From a checkpoint of a small transformer trained on Wikipedia.
Size: width 128, 6 heads of 32, MLP 640 GELU.
Each number is 128 + 24 x the weight over its row's rms, rounded and kept within 0 to 255. Layers, rows and columns count from 0. Numbers have three digits each. The size before them is the row's rms in percent of the matrix's.

# layer 2 MLP down (transposed), 640x128, rms 0.0692, rows 560-609, columns 64-127
088:142144124056123098108100144130109132178174113104087132159111108065118138100168176150105081117099130133142133093114156124140128143123123097134153117153149109132132093164148114154144171107118148
131:084105161159131133154092151130107110157164133112126122126108129204172148121144147140086137128119110150116119150140112167139136161120126127133142145149163139131100124090148136154124135081103132
077:139181096122145101172134121142101127137115133094155160107119114137151114074123112124133139138107107111103096127159091136105125123147137113122152143138153129168134126138147155144120103102100196
107:131163151113123140159167111130107154161126143141163146118107165136115168139159105143097116125110090143175114103117143131141135097154130108123084171135128160132092119094144142141171147150162217
103:145122090096143095117066122129109087121143109128176123125141116124154113112117143135136117118118157131128107134118119147158165103126180080140109136112134102140130094128170120147159205115122088
090:102137101128155100157138130152102120115146095091150138111120109119153151133124144121104150161096141153049106147159071128115136161174104137147158145091144127125140099128141154152165105118119160
103:176111141093133173121114109122123089138142115138115186123102129136136126138100164128167121103117143098111119137119121085108149113091081108134122120163137146120153144154114109131131102133095174
103:127105140135151155086114123118116117118132126113109141150143103152132163178128102164110119103109112117150135123126145158135113126145152113134108137121089147120099096144125133156140116144164166
073:131166129100086121118149141150125136128122103091114120125114146157119155106120123140121121094136143131159104089137154116087149131131121120127142132122126178132132138135133143121114097103125232
097:132104148099134152155117167126114111101113161130107107118146095111088119137054168137164150143131126120132091131146142157103117074117125157164130177168152102127100078100142173119142128151135155
082:172099096183134122118147143073137066139139105120136105096107148134118170104143090092110121144125160133099140112090133092143141116099134122131093145119121140137126151084104122145120137136134094
125:145091108100129145098120144141113166103134139131168097127163141156135163130114197113111133128148096116114115135124147135119137140142123117113121154120123085098057116088154145150138089178117091
105:147153107095146147113117171151072123094088122152156159132132124173138125069118107125110099148123154144110085163170097139133138156124111124167122109154137126109111106160119156096147136085145148
098:109152119128146118145128113136112145130101127069115116111126112125181101137112105185063167119129086158084100132171142113169142142144133134091117107130109115105123110141116116167116132102109150
110:122133123154169110100095129094148068138131148139182130142153098119137066140123111078147110151116132136148112144109158099135138141103137136142123111140128082137105102147114123152067105141107092
075:175111150120128133128121122150121137150127130121129164128114125169143161137131126167117119121100156112126151157130111137087160126145115100123102115134126152118145099142143149157117087109101201
087:146137115143142119156179083118128129156127129123122151105098139154118152115135085132155114132145138156130066139117134091127112129139111148098117152166118127115106102120111143158152110128162222
084:101135150128104141143133111183133162182131118100101134136123157181108145158141142170115127088115156141166131119117135115086143104149138086127134159128126138100152133116103129127190141136143166
097:120136113142110120114144114123111144167131096148104117105087134172118146141125138114131140111167127129153113208134197093082150102149081173123126084148157115126106119102114168141102108084141152
124:143149191093122119149161112093060146187127173147149124119115133153168142111085113119113113115132068142127112129129122108143115110130092171130089138136113150098127152097082149166141180142137129
093:082127120124149167127153119110105135126156145103129116114106118113158144150098130134127186096089109128121130156120132164139157152121110087114128104128136115129164112163128101167146116151087151
081:157131127127096124113141133162126140154106135113144142134090137126121150108120149092140159093086116168144129144157101113090141151123126142085106144143143171146173125098133139152111084126112129
093:096162089107160165127125093150161110118171115133124142152104126127101140113141154123105099122174159160115084169110155150112149123119105095111086109096118120119108142131105129141131108129182175
111:108112148140133121137099178150104108127132131090163097133102102166143109095157134119132147101102153152098061143126098159131130147149156103153104146132153115133113135129113111077149147095100159
069:154132093116124156151157116128100157147129142126175136132095130133157094109163151126104098130096141177135078141165120164093123152108149150139134144165125110133103149140095113157118123157138147
084:096134123134099122136147097185137156137130088096055120127122173158124184140144147155104147113156149128141132131109119127100162108183136090130136150120135165113123144118110127120187129142135187
168:157132101191100143104171130124123076127111147103095133171149136117150135143114127127135129125091141120147159118112163160130095107155149153132123108099120144096093142113100191153115117170093135
062:144128093124114127099144113179128104141175108099151166156095122127110136131110126118141155121153141122094124133157132102093136169176173116148152145143137158139132074159141127134168092144152145
120:136177164130134132152123106131106149168129144142154170104126144126096156091125096155129077121151083089169125081089130106159132137144130133102106161145115159087119154109111126122143149108114193
075:143094156119140127105142131133115136103141106135168128124125104096132128152120136125148133126117085118098104121116125148151130098143117104121122126131156090139126141112106128145111126147139019
101:107132079121151119112072169129107100110143104144167113158107091126127146168108136162173142130112133067105162145126109140168179069126160130109128122132149115150101123133171107121113130176123113
102:089154146126096142119138139181139172174141103091110134123131183168123138128143139129123123116132115107181134092094099111078149114158150091130132153132151159109135169110116154074155155137142114
086:099117122129105116110114110125157085101086163165107137171118116091130163089106103077188099172167136112120140170135126137117124126153129123116137136146101159145165134123121076124144102141106177
133:114096149142149160095101099129183133120124130152095142171129148133117108131121129108110111153143105116149163107118112120144106080092155146100116153119135114124099122071139142194141136138122110
093:129108137148138126152102116087107114098118147157113107092136110076115061137135104123107093114139078130102099157164123138127180148122112135143155133138127143103153124156160128161088113159161141
093:136096119156128104132105156128147128109115144154121091121093133131132132055121107114178115161137138102115174144113134152147076118108108138181136099109111120126140183097142096111122095160108166
088:133131133097141141094152130144129194162125108130091120128120127127116147166136126122123141104085112110129097072105168125113118146170131130112131127140130168120062102121134100116166108152116197
117:185187144090151086161128120097087154145113100111131130141129121155113142114102158122135159139109105134145124150117129149132125121101099117166139148173111120105143115108116145119176134133101155
140:125146157097118112142173133129108170172143121142165140115128170135122166121134104135110118133093110167151138097100132117096124125146102156121102182122136191140111143079110140110168140132128183
090:142161138133111111182135094145118149117158097156113106144100147164109119138126133138131118113171102152142130121146164109124112119136147117166127121113110130105126143158087154152163164150115153
098:132152132136098126157099113127103178137084150119145099134131137149126144078097108110107104128125164107125142129103130120108086168117138124129131130112091146136106143138095133123124119117104189
081:128146142126129162159148116129128153187129087123101098119112156129128171155147139152141141097139104142199094128109135077089155123126102122116138134136111117104109151145101134133159130127114207
088:122152100148109107128149126085111154144108139133117134089109145139160134085098148134116135119123147125121090109121170126142125100102099121159127191109125141135149121143125163121173116115132124
064:137147125094099121138138141179070137125133117092083140154132119121096131135135150165142143133087127159147109160144143110106174145192147112130137135086106162130106138157136123117131114101142147
090:103169128136137123121062131137137145087127163100123137094139124140098098083140130111184141122123104114122148075134121129117131111147141128185132114158160124160106163117107102089139107108142156
097:082129102115132129096138152136143181145167108161069148150089120137151151132150110090143109141134126092108142160132148103074135121127048136114169102119144123134106161121130120138128138083109143
098:108161168094118131126191118144126131143136126133135149129162155151118138143167096160136119122142089147173089114102138125129155119161139112119138155134136166105093162081138136103177155138123217
094:088133121111143093131115110166145125094122119137127140120071156161153158111106092146134130104076116159100153153105109136163149127153165133093086117128116135144134118141110094119144135134119212
079:108098113123133092117126104131160153136127167157102131111153120122143095120148096150143131142150116130107127131178119137080110147171108147096114100113144167094112107182101094135109171098159137
099:084122105149116095122138187122133124111140142093150105108158108127151064139137132112115118184160101104107136124124147120112104188164126148137104152177108122129148104149155162146137112134146094
# layer 2 MLP up, 640x128, rms 0.0808, rows 561-610, columns 64-127
102:133195114145090099145146136132114128146131127137146130132102159115114143092134160162081112099161126136103090179153120125124179162136111080140136114111147178132148118120116086092176113122134179
090:152126126081116102131150126165093155126162106106134112143116122150129143117119122165095145113096144129117101136148124135112149131160107104135149141099118134171138142121122136133135120077130143
111:117155116134068132088153135133115112113154121111147119159123095120128104127129134145117143094120132111132121133138129123104129138164135097193143117100106146154141125144106081070088096138127095
114:165117089082149127092113113172111153129155142125134157102144070131154154145124145117119157147105112162122084110140125138104152133125145116114125119157109130129113130127168088153129117075137125
093:159125133116148120107153115173074145136145109119124092126128110185112128096130127193110163163106124140117088138146129156100106109124121129111158133137099118117137116144134119152157119096133130
103:159157054133126082136124140146127115201126099168172133116154151135141136113138133110156122125166144155107131184140150127116129133151110106128132096120120107130102094141142126106138115077146107
100:119141104145056143135128124151125148135132101099107159149078100161130120138104157134106157131147119101126121151143136135102155154147145107181136119122092171126134100126099092108150117164088125
081:140149122100081119118126125163090138136162105125157136133118121134119158098150158165110167104113145150118127146159119112092151150167105101164159117114132152164142110154119093083123093119111120
115:145184119139132110133185130127088130169134106168238152114112154139137146091111150150113120119147149143150113168147119101118165097121094119093119108081130109118120134163151112121122083106151125
098:184132076138169126087127107102135120128146131115129166094126129145114141116122145119106141131089130172108134120123130091098119126130091121140131114076123183139140103118130137141117094121170137
120:155149112143117114127132113130100142127094129134177157114107138138125115118108147199117133087172125105120098197154100088131168115153127114138127138136126149117159105135065102115145103109128135
091:154144140119156121115150145190101131121129130107175116139133120161157148096099133149088133122147124107103058142162110111101142125122142084126148137134118137137130103118158104118129100092156146
092:120135098141134120164136139136085137157149139121144138132116095152156090133119130167106142148154106135091116147118110142113137170130141095103158137121124153126148131138128117150116114066126163
145:114166093150121114143125120107104109126141123131154142091168109111103128089085136156100158113161120159101104169177138102126121142116107108141111117100151117102100077176091109138108133111129124
080:164121101104109135123132120167110145121166114101109132101143136137138142125132158153088177106084172138111088140161145134082143138151136121167172111091124145155127111154112109135146116117101131
096:150112099119108140115119105157105137121141111103126123163107100128117091108115133157104155120114134118119121139165145151091107162176137111170136163127139150178137143139128109113111098107108115
091:131146135117086137178141109156107159137145101121147116162119121138127119093121130178122147094106126136098131156188116124087146172147067104181149121106133133128125135158102124104126112127139106
103:151129096098120122130130146121083160152135117132169131102121086151131109110112130173106133134096128144075122144124115136098162111130101123152090116134196128131105101148143133135144115110158107
104:113164145124100103141160074128112143142126144135182122127133132145118123114108171192111128080124100155129101140140131114118144121134117121149136135115148166121122086141066109110117124146119117
104:139158140119105144207157154134105148142118130123133116139097077102149087115127114179103121121159088159108127146165131133125165081123089127130145118105130113086133143158078138136125145094155089
075:138127110152117129122161097179127147158171099123135141131123100170119156104094152168113167110089167163131106150130161145094116126145094134171170109105125147134088132161136125131171128133120140
085:174134069087081100134166143125080156157135114161172163104135125122099158101112111147122158116117147137128125157185111094076098118150082132124166130140120152148124116165124118098146113089144113
108:134165135114103113149159152128091107147120105100182109146101137146135144120117142162107144105153109138094080172120105126139176140140135070108103143112156123148124124150154100102154119101145174
082:129158128064138145102161126175102140157130099134186119146119138155121128098138136185100154140090123139119085138136129144103139131154112100140180131119145130172115104147128089101154093108123144
092:159142103129068145113129114155123142140135105103124120141120125126125126104131152181113161110160130121112098142187114149100156169170105105164151123111113133126141110164102083111116094106102126
116:145152111126115099154167096139101130160117129133151128124147145139122120058116120179110117124137111157111117166150129111108130112139085113145168106107112155124127117160139080116164106120099150
076:159118126111102115114158114167105142148175092112137130140117157168123112115102156152113161100136148120113095149167144136092120154175119107163173131102114143157128127165106100118137091115123132
102:143131140110110131136138140144086131119130124115155112193121121124105105114118121177109137124146090109152105143143119124103114135170126104178152162081132136163148142130077082084096098123088118
083:125119107109133137086141146169110078118133114110166168116104054123145106116126122138126154091104112117150104151128159132129141144137153132149142095154144133149073131112155121096114117124140089
112:123132107112133141079081138160130182110181118110092165136145102133102177128096110124117169108105154122101112118129114137064152177140130125140149132137111139133130128131131110146127142133094126
102:141146110122086133175150116159131155143131117140149107124109119137116118108145148211109149099151113130125127167180124126105162146148069118162175127104134134147112144173104108118142115128140126
103:170128092148142075106165078144135113147100136127148134169143098126093107128128165135120139158162178129115091183153147113144123128145153126129142106112128130121117081123117129121141082064147128
136:143148124104126113110157125186083137151135065150144109126111139135088147123131147173106168147153130157142115155158157124103143113141085076141158140122168137119109107124148133102172126118141179
112:157107115156089146111115108132115167126122142111107154081097077142087125125117116118113143125074137147090102144130136136100146187126093131158162117120124189158108101125158130095154076140127163
122:163157111110135068155133098137083127194102125136175125124135164147131150113133151109133134134155161150122062190145133133119125132150104122112140118121141136164089098148109125139153117071145134
089:139147103122080121107136136137111160141149118135128144143123101137127141127116183148116139103160133134112122136142145128093121168177125119199143113097111176172118135149123077095145103132089102
094:165126111120134134149174115165075144176146099127149128092104128167094172089093140130111125140129165157134119159156122111108151169127131103135153099119132164163121087128148116101178097135136136
108:139202134126083108102141112141123118143165130152182121138144112144088138121085152146107137076146130139143113129131154112124141111144126104160157123101139172159109098137113109120118116150093118
095:126133124128099138108161086150104135145180102106136115165140137151131114101099161149124142116112118117106120145156137108113146117159129112155162122112118139140129136144055095149119121143117101
108:118147125071133100178135149141105125167135122142135098094134156122138152109145117120145136102096138182144139164137136139081111124151063129116147112053126115126119146128146149137111091077108118
085:138137065104116134148143127148101137132128070089123096154113126113139127128117168183127178110114121147144129160156121114091133156173129106180155141098115143142148142179087104091105097114102100
106:101192115150088130079131160134133085144145104131118159134095155127118175120158135115142132104126201132139133130121126159108120162147154111162139088084107156165086132129130113077112128162121138
073:142134136109106135114136125179092125128159111095139147130140124147077158110110148145126152121120133144116086144144134115094161120156125078151164118097101173149101113153147110121152117114109133
119:135113106119105108127141131164117111132116133125134167153120115153127107116114129176124125098137141160129094196140134116125137138143137079136120109129147148125139111103173070108164083095145118
102:173121091124147123144118119147092180172117103129115132098106094132132138120119135137085144146067127178077116171137136115119129112120086127143135113131156109139125110142120149152135111077156112
101:132132118114081134097151127159122128124144111098161110157115105127113124114104127182140141114155109130156109151156105121105125131165132106190155124096113121170142145132114075090095106125108108
106:108135115084134120167151143143088147129134120139142136119109110116131116107116123130104119140126108175111100158145154147131102127107098127127147110052182099149142137147139138142153102062152114
096:149130111126158104153156081131089128139152114118169162078106147153114174085068109126133137100148158152131132183159114098124145188133132134127163141132124142113152095130117139118124088111146169
097:134121111121140124128114124165110142168143100118120119116109093137127118118127138137089133127058096163045113204129127114112138112158107141108130106127130114160109106118138111174192112109079116
095:103117125108131121076125130146083106141136132125124143146162072130119142123166112130128128133066121126124128130139158124111088145148093130160137123116148123158109113121148141117123133137141135